config.toml
n_layer = 10
d_model = 576
n_kv_head = 9
norm_place = "pre"
rope_base = 10000.0
tie_embeddings = true
init_std_up = 0.0415
init_std_down = 0.0415
optimizer = "soap_variant"
weight_decay = 0.0
decay_shape = "linear"
final_lr_fraction = 0.1
batch_tokens = 262144
train_tokens = 941600000
Each number is 500 + 40 x the weight over its row's rms, rounded and kept within 0 to 999. Layers, rows and columns count from 0. Numbers have three digits each. The size before them is the row's rms in percent of the matrix's.

# k: layer 7 attention key, 576x576, rms 0.0253, rows 548-575, columns 288-431
# q: layer 7 attention query, 576x576, rms 0.0262, rows 549-575, columns 288-431
# v: layer 7 attention value, 576x576, rms 0.0346, rows 512-531, columns 288-431
# o: layer 7 attention output (transposed), 576x576, rms 0.036, rows 512-530, columns 288-431
k548 111:507432507479470416447481565470519511515456484513456473590421503567500500512473478463470543499573534474477520527410536500474481499437431446555531450488479476471535575411538544577449448545481468572547508532471504522480531462428544602504512494526468479488563497473481533511515519512499504425481512487512531447502552495536454474512468514487455500493488473409448576467481497529558426506409460558511495480448513551540458448486517535593511
q549 114:559438523504413409424489526455478464509513486497477468526573491498514474495504441520491573546520445453454573542514555524541451534518491489525556463500592518469546470554451462524446507482499484544508547592521557481526449516591442547493533451497496480530507505404438445494452570457522483467534481579518384518459560454530500525494446523485499506556430464519450518473506549456454528526509541556519462526508542418392540494436598541619527
k549 112:481437500458535499543416513545477428491459465459455498541502464508536485531535425545496534481464520500549532538509498535456511515464517429531439546461491425550454491495443531517557489499471464541425568513421523501471501485545486498459505462477505520448446522478544506526480468519530426485507500543518480530443471465480501501451488492537482489506577491580491500530531510519472548569506541466469521587499472471512539532471429495497506
q550 121:465434541531489527470474489533514445484502549473506467470553529494438481573513468448550498523476511491550460426490450544518578490449469468579487478449551539553459563482497544462442500558550509537517593461518509532509446515456532502544531554432480521511558494537504474516471564508496502507471564509496516565499541515538482508456472533550465499496515503473506559542472473498527521498537522451502438500533524567535518499479496526420556
k550 119:506452507524551572523510522513505551487470422488464532561497482531474432533523482459492543492536490410480525528464487508495504487493515510535474458466516536474449559496443500486484543501570503459373525452490505513472517527453436471548566503489543505548474486435548534463511461642571490487448636545486506495454459516564497530474449445538514503567471497540584526611394488451474513410511520461484519534521541560488451561461508511411529
q551 116:489534490540467557501474498437558533491443524410586515515546575481475521411550513462529507492488498516555475484493529513549529494562475427402524440513413481482534534535534476426527425530467472487509523488426495511419557527453489493468525513472460449505522477506438506582498533508453525582514483439543495538490549504491514531579495462497471480480533521492514503512486487506526500511414592452496512468510504588461477550532528517460498
k551 119:544503590610423511487465502484538509486484528491572471478498527448507525437532497478485477516451579475511528425524502474473445545510543454531584442538453504529548482404547479449476470513545442490557561540503554546403486464481506485474471487423520501448573608458449449528512518550446490470459507450490463456477532458466530468531593519486485539500529471532472420576502513506514521512524524472564454460551530506488502527500594564558500
q552 118:481424505480534557513439453448470566483444492527433584481536475516503517388498423417505588491543448481467529443495455513455519496492508522504496508462495480475543511511469551514493562547382466522574509484520523513558512553533511428448446496428443538526500481462473599478470525507520463553490504471536526517471453459493496509503528531497500539466523532477438503469560448546522602504604425483487516480501560509529528507478474485485521
k552 115:483512471543457446486472439499557506563393459470522485532467506518532492438518547492535490471593430458548549420525518543501513497566492503523457475429504436436503530492466468565480474491477438517458499516474485465530416427439433535511474434466561538551536489500516579465524522438508568444557424550506529466510435535527425458525492505474512596453450511467461498553447533520463490488538446475499536558525540572512535481443567438468479
q553 118:484518523511473514475469489486468535407515547502459511557537501515562549444601525471506542510487525521481462530534495495535602516483445463546505476505496557525513509433531505505465519456436473464410449493480568536449606511462537490471504562573421503439519516522480483543431462499469485551442532437445434449445519557504485458472467503466476523473564501505507431487393526553525497518506522455444528536551562456518526515574528433470492
k553 112:531564513527499467502528496513490506509528545486594421454492503501551533489547509528481457400504512465522518456551496521592474449485497566518496526522465491574538468455556459541486541491556520540414444476503557543449505471498476526434476456516434542555521575550497547538442505473538456475446475478510474514484513510462529465415513479452496506516519462492505526506470455507602470495549520484496480525463511426509484552564602588494468
q554 120:481572515556506525452478563534457496450544557460577554504486462449498531524418469595433496522480496505479469491475522531508603432490465577467456490530424473447451509466435457516525518482495514509487518551480427421512477467517527485536486577576536493431544542512480522497479473470478441562507484572486502470498535515473525553495409498489516476435511500497516475504433487523484469480554508451473534403566448463455544534505537465460498
k554 113:508486476463467565472482594429437525512494529553516571472478475483540463500551519534414498521534401492462473503461540504554516479495477532472432442476547449581425414505527422551558522526504544488421544500458467450507498539443510504497497573551450476453518541463559529546459543476453508514432485530487540525536511519467386473554506502441561495512521503563481492524513533481503485477555490429474477464467425484505564434536491441446488
q555 117:485425471552506484555505478506510470473395471459430489492458457443502577505548459478568473421476480466473497501562488457525507489503523558479423480555523489494444468539442540496502428452485479461447543509496528514478416439494510553464447481551533508548459537530556491410458540488534566557464505485484586486494449447525472538504514487553564528509420450594488508587542488506503463555615503384518512433495550541456463457496503513517487
k555 120:458476545499477519496502442516429518458538493454520617525473512476515491481540540502497477517523498521426474459468437480511512572506482594479485516501538438549518491554545498493517424511497481424532518522549470511473521527507477485467462512467567480573465598478497470488486459472491453484425432562576449396418504486454455487554491477532478475482440512513546557465556498457489532544485561425587528482525538463441511430523470508499534
q556 117:486477531393489531528537593437528529507519499462467509501490420536486520460478508505499484520513507409479499566541462514520447533436521538529541499576539525551540498511474481456542577471452489495539484471503549500409473516531534542476421555459507482494475519474520575528533509478525509514557535495565496532524508475531485515522494505543454503555465556516596447553492550500505475562482562518479520500498498465503367499548474513484464
k556 119:515601429520476481447513486503490524509550525452493484486431519447480540506494535517545537486463470487457537561468464349474588491478516471568494478522530551488496493537437494450474489476564502482600555531518521635527510517465505507466450473484553482539538468529461521481573423527480539531514474495459533490404494557491460436435518518493518452493470471456496519493521524465454457547466538477550523468507514525523448551563563496425523
q557 115:525537528487541475497470582528436498463550514558504543514520483493514513510519549533485471511565540472531533515487545538537509533578522542558462451441449507463516559484558547498505500491570529527562537451533458544477431477392487520524470430514452408532498561483500426549503533488525433455446557493417493521468482506529491475547522481544550507523509546601571473506471489470528490507532504499530467449479545541487545495570516450520432
k557 112:512496567588515501529565505462501498409535458505522500463504653515489489529455494531448517536439504517494540505458505564535470504429509436557538527488547529520465535495449502474457533543525538474530476538577482530477427486497507493479536436545497514525531494540511475466513448448504461499410550417504544433571436469453467516509531534505498498512520490500498485531493502449479538414550526504486486441502502525553522560504465488547440
q558 118:534468486480511555467545447545459530586455478477530512551523569549549473549531517487447487539577530579508526496492486461479440494485485492540527494506555454524470590489495497495567458530473418485517418462517480447484478530473441484466545552498414479556487491455562531553522530525505515448534559501528435524476516542548523540572451486468462508455491463591485446550472502540509508535510529427433556435530514453493402525536541500520501
k558 119:457515522491513516523510487416421513546515529452495481536560516597515533504479471447455503502510466529488428493525475436548536508511467529524531579440466441491404510508548462500501528440614506568501507547524471578488479559527460480487539604481489481487531484492532501539520536477460508474558484432539475486512550466460467526483470479425556523442461444484536457466508484508508470496516486497428519492510561462454493604591529552559450
q559 123:481559461544563509564528481489503472551514458549493499499493492530472514462444554461502486477525513526576523513425532581463460493494545499531503483586535458465558490491534502425479471509520491554552502540509481406523458417459534550483463520403532487440512457487507518437526515564466534421532529479503541469486574528488555504474559543512496565524465505522495556507456442506499515491536451505483468498510501539584458466508504450522451
k559 122:489487500478534455503512573479488513476536488497589502524473487585531561523560447454540445489470451453528509568407503581505481464529514511521447576531494456446549533477551489504496532486555499537476537484531448486544434501540477525483471398485522513491539456428480501531555528500459485476490527472456489515498580499580460547526586491510479532533515422490580501457507477514517550503571488485437499434509481467472476474535520521498498
q560 112:499465553504507487522533457451519448504535497472489509491514437470434568479491567501471575484469527461482498552525456483511493487509477487488457501492488483432447491508500555500454511518418485520512572440446433450446522555490418521460489504529483456418537506558521508499503531534536433526436498553460507454490453419464488519506496518527503552575533425592502469539479448484496469498504498490497509475513432475537535560522460474484460
k560 115:442548558549469441523550489512440494522523518450564519539515535509537490518510476466446569530438430534505548508509465508459563521506512532478486466567490519570441445490505506475464507482484445549456462490509540473523538494555450474495529482515471504598532455483471501472461451518538451496466443485484534437507462527508506445499507509496500441553440505511483548507445491542422501411516498578560505453500461483533520520463551481564466
q561 115:493463509519484555496500450535522441458517604536531499493551417482512503560484541546432486583492535443523499522495470453478516520528541437550478432467487498446471404500469480547490498471419512443535481549418499536494493503448511537540500457500500561430477508484487473535492517549555457440624560528469468516466500545451496471466487443498573487480602476464484462522508461473517440449478515517565512525489517451553495481550448525457511
k561 116:475489566482483504514510496595450512557522560545501563555505482454513496550562539494445508545549523485511460459487538539534511505544522536494515443518507462514447555538499476553488447509455490518522509538440508528471486416504438503490543459563528550483449454525544521472452516603501405420582470477492486459510483509454448489464525413523538502582505500490457522585452542535488500539477490571529470440465495486420498462501456523531415
q562 119:478512530395485509469443510502531414559434578472511450550413480471470448459479537459518553467490481544513503446458465523490439520531537493550468465487554513532519490510520501517503544487510458541400466486485537530514453576485481523473488458480475558498545529463455480543483505538536505470439527563482551555436417554495511500512531472515536521521491495515478539489491530483484479517439524476476509556526456506511496501495510523503493
k562 115:518474462365520528565446546466562382563570543475495543503480593496437562474467531432498480416513514523500550457454451488546485528513458527452506445435499499502544463519556466524504498499553527447486497508547485527479477531457483489464496495514487542521557479478531420546481437416485479500475552413462483515438446564513509475477466590495553539479585435494469488445455523494483501547513464507485515556531467454517502484404473493550545
q563 118:509501473500543475478541451454460534547516515506428500543398571583516544458556540531585490472547489450544544448493462517578464492536473579470511407504537579497567451444522533390487464440552500442476455497545451535522599472541513488447535449503586513473551533481572494456452539561452382440442514512483456454490472438473506519546498468494459487503478515545481389438589505496461542520459603498552519501465518475488486468445528448426550
k563 119:468487443561480369504549473482467426599489519479481457491458442547540508523564465458476535535521495552464480492548558514565502499495512490519449509545476541501521485512492568475462490551504513484446452524478554596519434453474482477458469528477524513576531514447505494494508493499512491425431513529499553497468506562463499476510559473522532530493472519597519474441554492554424515554468521536455479418477515518481517440489446512434543
q564 115:556520473471536490457515535540484436458428536515471434537527483546506483500538616478505502498496503448510516540530525521488507468538461531553460443500373549505407513553456483555459499548538469573465543456553524507441552500540514528525517481485407431574550544536479540513467444545516515505507509494480558500449401538524538505465508492504537506495497487429550512451446541516526501549484544492459542479492480495441516488490503473415537
k564 113:511485497485565467465495524470496499470516413433509494510589548505474539484407475548490424437487413457503425417443453556492483417498533549496492484539487422448517584525437515561443473520508509481531570533488481537482475430538482523490527472514466489487492551416548563469476525495452438438383595569519450420462454429474550504454551550453522605530528511525475535468498463553470479510550524550449526502487468559505472518433478523490463
q565 121:554496497500495523492535513494607587496552490511480492471527509487560498538531526483456436446477528472480561495486484539533572505473476492441511475526513536490528564491558551487509556487451491451400454481529488564513450539592450483421513513494502495462500483569487478528477492526589521549466483558457509559505477497390467513462546530549478496512462513476452541465534475504496510438451505436521548472453489477490476516539513416545494
k565 121:475551537504411444502451489508517454497500509582519487512443461533568524481522534449437525522482471547492470487514510515524464528523464523539531485534539549504485542523485512488511567460438512492553482467494490509501456499551483447491470504491563459484468547449541481529486560464529555438528485447536527583509509454516554564535513499473528524514414467504538506608497513504589445493565517504477455489488530452562519449480469557508483
q566 116:525499522434453532574535473550508496534501491505481536494485493519483491566499505541500474482492495551462498491522506574484501469535566569502461510521456453524470454440467521475536468496462561528449443519491439461548493516480425529526543479522471643520416422538565448431471460485495525448480584526515451517548564484541473442569549480506494487538490608485401522460521508497505534441550519505451520484461547493535492490484402419470478
k566 115:609526473509486484537520505467582547499517512446481501498481510541442564536452443419505447458491460528550558452496443523465508538505458434498494496398637448450509559415498511489538448413525540540442496544476490463516512508497529463477572494456565497575482488521493485456510534468531558489525569469499445501496521525516493423438514447566505491542460518543439555420505521486517529559508499499462460492466542468542487469564428475524532
q567 113:488490463445494553494493594517497443476479401468542524510540512544470490494512533547527432508449563516559473541496538428551472508523482548446483468429468453576476524519473551519477400495489459542501552537472496488479523597491487534470551445559435438528467442545487456456472465485466488472576522473569505528480496508501449497603499507539534510503514563493541528476507449489527482549501548553521501534537515550494480432517431502542540
k567 115:422439430482456579493470514459437523527442501513511545494479539479514536513526510500491411484498501500432510462580510485482406486498468514453610417463506433483525518557482492480436506530552480538473497510437403541531576525480506540492461520501513434522534507533485536495503537516484530490502476531555519562481402551504483544506560497438482512476549556519514405515516505475505482473467552436527542560536519520534473488492493524474505
q568 112:412490549533567555429461460442515443530504546452510503501511470568446498491545544493515557539487561458472395476487534437468476551413540539550516504519486492485465522531480550560431541502550524542505496507569437511481469509442536488489473473476422496421454439456443509477500521492483511535516472503513507515546457463545486507519484506516451531573537560553518489457456557517484462463569497415522484497456428497544511439528493541488538
k568 111:487526531531536473562464533469522436526590439439529514505544481417498437525482452509447507587495472480491467478521495500468448560439492497497530525550456540504520518473452492468537517490566570471493466515482514536521513506488419512501471552557538518527491514499534504475515470557516483499501524529588551466463464525492493484528426510507534490571508492465506512530492497534455475584547581513571543379423470503502433452509495499432481
q569 116:454484425502444539450583491463485447550470528443507569475579478564514486457498531460461496571470468553511511509522481556437501525480495532483476568504577528481476376502419478441525531546525474526487507529518585524524485562493454559471476514471530502501537529497560503472451517563458507492504468509475457536506460516482547513456503489540490495517523536477485477488507444448500514537494525519488553511489430514511512476474464514391444
k569 114:482515492554463469437515540450494523513568570484523535534593500509500515455472492409457489540481540543516596512452448405507513506529519529417497455432471478519549472495537551461477502530586491513486455539427467469523436502535557530502462542469544503446507502510558512469494522462490494479513465472474512542539462530489539440525474456505510536493457451538477504379477451472495553484525541439548496522509555536489591500539436536517479
q570 118:533488515491520472540514530446460475516519545498521419521528577518463459538410492479476540525488517467467445445488427426496484477536479407500483482491447511387534513496506480464557381513530448502533506486453487549488498480503520440455452495588592516547499507557541540486459539504513468549506489464519614512483408516499506417480498452392525528486479424505507517447488565554504556582459434530542571504472456472429454474476510547561458
k570 118:459472517519523459550492464509465555529529554514510457512502445551476423488458478511429460480431527458483469494477521516477496440472556470471501481417492423475479524480526531537513460591502492409438458527498514476478509576481551406579447489457439489478508517404487515477465500517524507476505557589489474548493448500469455470489455551487558466451489540530483502472518527446442520488483472433523542469453521445490512434502479520488490
q571 119:460512559471518520551440494503543499528541533428443473533445582462494495569419493437496506467461463523427520447523462480486486454544520511529508559483471477472495537603550471472504465490545514504477429425508540517610493428518487467514476469480510531473478488497529478440501485492549476518484536538568501526519555457492505445523576470523428526470447490500523541553582453518509520503445504465429515431573539512484536503494449540534513
k571 110:456481469567437534574512472471556512423495467500506469577493482483524542415513496482493559503539516538575489454503455487527494532545476465513509484561486546423633508501499478486520461462487506509508506471505512558470444496606560538515508507474517504491444517382524477483492572485504545487462458512489416476524549446427462516479512513528562522463462502491522518520481496479477476486536488510501466500501537453426541459532498470549429
q572 114:517479464539486486418525525460460554453410528546503479588516479517469532508486496542501561530369506596588507439537454471498451556513505520430544535490539514514576516596521493586472466468491491560507472547581483482502497478548552504467496446482521476555485554576424462589502481494488422512473473524493493509513501478545455505455521451522480543404476481543527472524574494475586541395506483561506532480491506518526479552481506527485451
k572 117:484518502513525457492488573471448458532487477438505486574455525518463482509512461477504496474526517555562471454535514521512487477529462470483476551593504503561494518460502451482501491498411521521533520530520512524532518498502472512530477508492500482518466462492537399540439500419472483442514464500527460502534447491485528547483496516475469489442505452432537444564597468514529538443484497469464490534512541476500514567408475560504464
q573 114:500520531537570424498475473543448511479480464480529510513468560471437474464486542413466503469446481398545538494498515530513504393443486481523543587493499481471483492508574489483560510521463492522498465516496504506494499473566525508536501414492494549516496523534503526510538440471427452524477493534494522478443487405580497498574492498409479525483520554577460481432524544491505574512509525453464426533475557512498517484471546511491439
k573 110:444514440547492412489558497532497514470417447407459510525475499528458546510504498511535482484494488535526527529557584491449466543506479481560514554554461488494490506500499518491523530469509469441480461500464430451553437481535518553503574484540484501465505518542437526516513514461436467532530517510451465475489585561560517473550508502509529513486491577406420471475546532446489514518459526528423517506510547525525555464552506473564427
q574 113:467548516456467428463600515494469515524460488521554550490541447520448454430549426444523524518472528481481473474505444468500525519471449480451522479553531491527496512458481521524484462532510489545453511517464501468528460458535468528532558520492525542565492553535568466540477517433476550534456549475515500473522504606515510509539491466474496488482501447479537499497511513513500477554506512444452449488436466474501480478521525527500573
k574 116:507560512482493527525515440509504504458530449485520545493473513526450428501539440463433462498518511511510424511461504486558541490522476499432525507545543500477477499466548448484513551492499532433509408494492500471549502477516480556536524473543494466504464481523480529470479451483477547434569487469530421465513443539472499479554552516489510608448494574539479456538502515551549484561572490483474491509525435481514441506497504466505502
q575 117:474423461479480555516530466510527528527541490522523496492515501423523498506486542508556536547418428534487535478557527505436464505479571511504488513527479582477585539544503483466536517519480547560490486513517510542467550515506519517506503475506476456527417494474517461474507437477482519466435469479543440497474499527462493501488456494478480515478502540422443503436512472477511495456593479505428539522462523478494479506477535490550544
k575 111:526556530554511532474564554450456507541480484545520532451464445532510518534462525544499520528462502481551533435487466530510525512469547473492445572544514410437466402562464526510482546490419555572524548477417458521444478491466509558471496494511516482494499565552540465549467506495604535534519479530534497498491505423544493534489422449557495490510504534394514533424526481464445470580537509519453549486550539507531495565460506578477459
v512 123:534487507490555502562543444527490541473510516521442531530448437486512517517507463476517499483575486439521505549557481474521465476577498523546523508469450510543433510516534576513504492505535442511497529560542502454617517448513526501518511518510531444546497517515484559543528515535386549550481506427463472460507444455485501503568555540466421485451541518578487525472545531439504484481454543492412414460459437472469489493503362364479458
o512 125:512407511510528501557489572533540419503476499520457508498439491481450570562596497468435599521546535503474467512501518455552474573546512531456472531518509504562506433518512527503541590475472533494468454516515559506580511475439426483506487488510532462521409447510524476476530553487432532490524473513431513484533523540526449506535466484507526515509480474511468489533450492517456439458464535546513448425521484560429405397466456464445513
v513 129:535459515455482469491479463506534468509508518520486486511556444510571539549504502513361461556530547520550461494505406536481457456513511478501514575501443532551529422559473493479559441454500575544555503497546521467531493477538491472470567534526460457544643557485544553486409503482492511534480467440505455482451509456452461492530530470467549627446505508456469559526525586425534599538465462549520558528497488496512453523483542577495541
o513 131:462468468585486457536492557459421508460549459463501483552573505438507451550520503500538519531556527468556512503487394571447462524545486437546469504538497481513488501539465586437530499492468530505522411471516553519523511486516488521502439532529501479510503511507448477500485586512497449550430498462438441560542490481521490491453581529533468471507453459522454548583447636523491469438443514541493516466549471448564526517471452517526489
v514 126:475504549473513498551542534553472472468404514435527465502483531563509538474488529567470494509505507523581538521443498529549492515516557525544544436540528473514499503486492551513525452492502522534445490531516543516487469493494479528497492537502506519495479493477533551446582477585546473505519466506424576485486478502484523496445519527465498502447426458498485478533485522490454503511480464488535547473463430415462429448409477496525459
o514 126:521554523547530535560547530444508515480490530494528509518500511418592557520466530577529492497540549488486458576570527495516446464500493510477493539506509517516553479485495484506563446546477499552451482505533520475530515475496474487483603476508495567513490551545439473446531585486530525459514560452467457499465393437430552454465475430438530478511478559477492478457471508449540384482521488571477495494504440540530489493513519540516516
v515 123:466504538494533508536463473467445502444513449475474432445564466482532541570489562633502456559457497501456476506452512544462620508489534484436477464512420491520470509487491537540484607473537459522499496479486567487511487485504451508508479477506470492518448496517482547498556477392416465580512505533468517531483504475529482489490505487489540573500502515494495509473511499496492563484526454467572511543470464454476461561523499481534519
o515 125:483546454515440552570457556431488484473525470434525564465527526458452515515444513508529504506479525454491460586495494486454485497513431542445455514540516465520531563559531487528530505521541489396466550509507504476493501487557523502539483518538452495515560462524456499539535448497442529489489493541537479510546494514534527567498441484548525544459520585497488505521557508536530467495587497511520452538511599518540527492562515486465486
v516 123:532561503560477479465497508434542464416442556552543479498515477493501464466482557443470468500461589429525495503494450489530521519498511478455465513478528496489474517500478495532524467518433529524453498533509480583580476586561558455512521392529515524537546511507472520517500582491606519526479575457562536513520428427461489461518493510475545538537545489540540555434488507507476504462445500536539437413544493491489519474502507528546500
o516 124:566540512541531530522532552490536498494507536490430492467416601484487510509484506528461530509476527471580511490503504521531518557481469503452499502548527539535510480541431476511571486523550513538510430463529531470499499475538545541414526466509504558501559529413485499492459569504517515383431522511511568489524498526483456450523499491527539545459508544480442473457531473495520545538560486578523560492563515485489488514525549601536472
v517 128:453439520471447568488492460522477527536493413510485555541458531577451505482513454569406489538495603571532551539487513510501528525503523531440434546530416523450455508436488542478511536398518508477499543388476479485479499468464467505494481451481503468483465537505490530500463425574480498482490553517479480509444467508513522510418529511498533521529526454490389523500513499503562512547549495555473533427450587550454457534504534524486473
o517 128:455521511514510572515485529442531476574529476470509471454460472520479557479504389588444528535484498567567524488516456580473501440483425464597474446527452494565525561508525572496471494523537465490504567478469518447482525556569541472490540453486488538545522479494499592451485442568506476418414426487527489577491467437542465439480531463487480479501585450510436520503543543426524495461447469519515499472518505502451569535500536553581524
v518 126:477493502548449473530463474495610466452465482531523459509481536539462631525482533480501526526503523529575477470512482477471561484529517512505482506399470540452460518517473571514430474455563507510480502439461481470510489533537541520457501424498523498511534488517466387479519406545531479520620492462515522580526517511481464538577578513486529547487486539454534455486510468522512502509572522509451511504505464517541487511501551590502574
o518 127:524564455496516534464519464421398508456551555524563485551532520528455489524487531471532420438497534524544466457481483518498488442564516509460483553512507542478487554491441616502511455511545477444526502534537529542508472526471568475512450489479508533511451461500487482447533470487479490515509436513430540471478534475442435499554451442541446550428556487423522509471521515547482492470445444543518526587509552484554521441474455514471455
v519 126:546495534511493533440433478527487459523561541439543448497489413454421500482486441548456520544525471479523456506469498582498550440527415535472490526444534510588486506468473475449525421537532455509534504496534575522510474498551579508477528522498518465503495459506468533562498469471573488429483435520524435550517475498460520519474507504492466471462502538423519508517520431448480417521544439528539539464464466458472534516472519470375479
o519 126:483496537394541506536505524490466558514465471523416488490554469519539489509445487512490453486512604485462491579450493501490454516456504514493576488481498439489493488518468617507500454428484483502473492456483505488564499442515426513521501509515487514495439487549470464436496540520543494533524385543413477529474521453461504479506503475476428512510503440506468509482496487475565521416530537522605494458451537536488418457484419534472447
v520 124:503440442531455490526431505501464556421485549465528437504455481521445549536477472474497459485546542494480513449509587544446440536480465481530339576435438457527516477535512383529498470534478470490511570534490509502501477534473533455489451491517479479518463548490462419468533502495444513583438487540488565495546490465528513493608469496530515478559504551478482575486457540549452488480484549500553522519523460496515462544469442527521460
o520 124:484479525492504518552449545649452538404462449499513442545487467492502523473537552486492453531506539514448568484495523485496457507486530433605512537489466504500551507524461491495484455466514439480478535467513520445489553527508495483485501493492456513480550479449505542529525478473598500514414439478579525428509488596481474520584519533556547494409477509530585516432426473474459496501485456500522508536531543478535502547493483491426511
v521 128:487497492459554492467451502474498510564520473505505491511451518524561479475587528563561589457518501472537498463571496477495488582536455493543483456477522485520453579494467528553529477519502429532524495564558487500530487517563490522534557484515497495497511438455506495523503453515464487510533493534543453529535507468557460482488434532541457518512516571537515477561532490481483581525523632522538518465471473401426524541503481566462494
o521 129:546433451578542472442495477488527441487480517598513527501479483544505504457536516461573493544519495530670484424499450520536512536475501532553481483514518487566502491491544477498547554547496496474476489483489549494541483489542565520530506517504489445537428495529459496481502513562480507599616455456542458461522519462491503555525552450533483525544535564518489455523490524487545535537479477466497524532450480499451558511453552492461454
v522 123:482573503533426529361586464539495468461520510513505452455479425580490528552419526402495495487525551527411473505486570560439482474457510487533467563570548522552521518524541479436511571564499497494541553570501543493518448472525488472564448528497480470511530453449461482468512479534472559516538510490522546495581552566553473592512557456520549474503568462523447488547554548482512462481515433472502582460508438399468547467419522551486497
o522 122:479502468514456472526427550507470471481517541497478498512587458488560550510462556425451512512465519495444471512574497497429445441456493538531411488547473498490439522468494530509508443520512536545524514535488477484527494520383535530552555503466485487528594473545505499374531566547508524525450511482489488492492474477536440473485514425468584549429536491494485535512501487561449539502513427435505472425488451491471470462494501538555462
v523 124:443516514440505511565511529515492537510549580553523565460458501462383501502545581448549483526538521516461527477519477500433562538495490479555520549568446487446483547521474487481478472511463467551535480456571487509533475503444555501534535431496553479541465538460470498486490439484435530556548463462509558527548506558537528508393502469478512526510447473471548480446511500481448483524573468499503462542514533494421521477490505481494564
o523 124:481506463552455553491452512534540567515514517484547471488492470519505501481497532419566525520465529470524418527478498478438519560522491484522524543473510495493456531533472544502463548510492487488508471532495534506507458517480543439464533511500521472476502548499460428502522555567617520446540499564541538591481532506532481539481466521509477481431487504509502485436500537551462493508527424479480456492499439567468525497453530531501541
v524 125:506520542436505511432471544506482463403484491426489468470492475445442469474466535526498573485562510528551465518481461496518494495533526471469456539457534438463627544461468545419528498510519560427498535542447494523582480448412455490503435542508521512478565510535493533501523543524526469539505506489526512492465519547494511496468525473489446553526569514626502512569519503494525435548533521434567497446551520546469528451453532494419480
o524 128:543499440548567418460460543529509533475503457477462492433563508494507515517460469565519568454555497508585501517512457524509550533527486517458412548520475472501519517481490552553439489498549495508518562514490552477526490475453506516533519444541544459518467568482572536463502529562532471479514489530463470461490519480475460523525465526462413497443533539483550505478507509484512445475507536467495500452510520539441516478515597486502513
v525 123:456493511496572504475503497448537472455495546466562529490476533529533460533493471547528488475470448536440511471537445540576425462446454528553495491464484506533535472448463471466420536485482545486446523456512565529560494431546513464426425448494560493542496521445445531443464504525508483482485573503512499538514478430470489529564492462526508474509467542480574518477534506530462504477440448480482464506452550507540575535517543492543550
o525 124:482518566431524484517508529436488570468594487513528454417530545524522481455544498447575516493433511526507478457471525530549416444519532504529437510478527524512458488507521486493471447489489465523584426518478485475501502492421500488431476528479526503476455474542523542462434475526502477423523507570439510563630527459465555470497556482508510492500502463479418480518491535443556441510493465465499498485494483471438492518429496498484489
v526 126:532496525522502515582499542513543468467464528513484472447473446455564470519440454507440512488474536446516483480440499471502486496588460529557469457519529474545513551448429440504463459442483482457528495525509521513530465479487470518501557442522481500418533540523524552461511514417547524491496467529472478588539536450469536453489534477446523496509499543524441429490483423452494422527521488492506472537501504475449524494473522528423519
o526 127:471449516479480503518477509463475493439535454522463472415438476458469509510488500512451487531501551537480478469518542396406501466444565470450421535462499553525550490505533570498557497466536511471550429494488565538467537490439481506600507496465515528511450576462536548530533520509579526522546486509418469545468530461461436487453508510517561577510496512540437498461576447502458440477533548490509527531486478536462452502541554436503512
v527 121:507486400519526507536528489570490486486520509543477526505531513458474481472541522474458578499495467513456509455522487502512643512448488523460469466437530475450483509511498518448497457408493540502559449566452475480506562410507533419498481532480511577498515487539467453557462478496496495499533570509500504568390431450478516494521497500464488491467473513505478523563495521526595537524481481493488511424468486519480576508517523499500439
o527 122:480500457534470485461544470536474511535513544458406521449489500453498490545546563468498494515502569502524438548527494546526499530518517516477494480498535526458493445509487480527505507525494535518527489498501452497511528463466508447522505430430426418510469472550479484527545523529486445473520542511513570540491463532522459507556559482530436600496476499469474572498515526541575456488564544552501522523502475515488498457562415506483519
v528 128:535425494477536425529480585367534503440480525513474513496499506508457540474506613511546437485451504462523505549405439522513576454525454486451471441589414498516443476541472548473521553469466528421461569450435542498552501535428444463514496503464455536488482463568506574582516470546562546512569519504436532418604511480464491554538531511456472537482502514530517530548509505472481534480522477511495500492466543561534525485522498466443467
o528 127:530494489467526544572491501501481459569490498448504411529556547503514503446478518542496529546541412505534503544451522514422456512418538508512544501518460488461421499508508457499481523516538521514457512415489522504520503493504471490454524462486495477437527477512539522508511504522419499548565555487477489495524433508452471500572488456508454511556480533561594514507507518441582482524536451524441468553431481451498555422577508451561529
v529 122:474521513531546564459481468495497486444498536557437467533480401473511517485529604462546453416524598523507448487531462502504540552480435511548518510450534477487523525483507495493537480509492473554492444556510500464443504462453491562504475504482431484475515338495517552562433490524516468491503514456558381503482468531524483519457487512560546477460447546511564478529479548463515555511514509482511496518528427554449490465552512501507464
o529 125:525477486454477493519477537562482496521473535496476512523516541488504468507468445458505476530418531526614471519510503503468490496486472495551453524525505511472495471432518465478417475476484557531519550560428458512522526514475546446512487553491439500429534423506416518491521428471554492517514507486441481481491462522531527532507558531478486508494469484543516486376484524496485529499508522466434499475488494418464473513581472505482463
v530 125:476556565508453529455471472475567460460524476492455546500490511510526472464523580552580501473455544427462510542452466535491548486560508486427516561527500464511506464507544468485518455537562516455531524489546487513491474508523514512548503554522533513468516470489497541488540533543488463501512459549498485493439516497507506479434485504572466428477495498423556542459403476559504533544487477469492593457480454446575468505552512565504522
o530 124:539566609421476477459520507522492501481520502441542561444479467495488524498468453447582488489442470453506476507473430566515542470505534412507504494588415440484459476560447563499564538468439513497541585516509478509545482469574522575517488506502578529423476511481492465500509487556471508509414511539492446517476453460474487532511455489528526500549515506492541528499536452524543497494448502468489520448493489532512487498529528475474483
v531 126:561478508543454512455456515518534537406461431531515456469478492559542460551486474548509506455446457506436453544493495532489486557537510455548548534431507498466589496480500517517423577541543486426522533503452524522577515524467568508460507538514466582563561505496560514466514399466532474516447526591486468489444485448577507490482551528415554562542599487458488438441492540488504472508562517510506485484515514404505484513517526532432458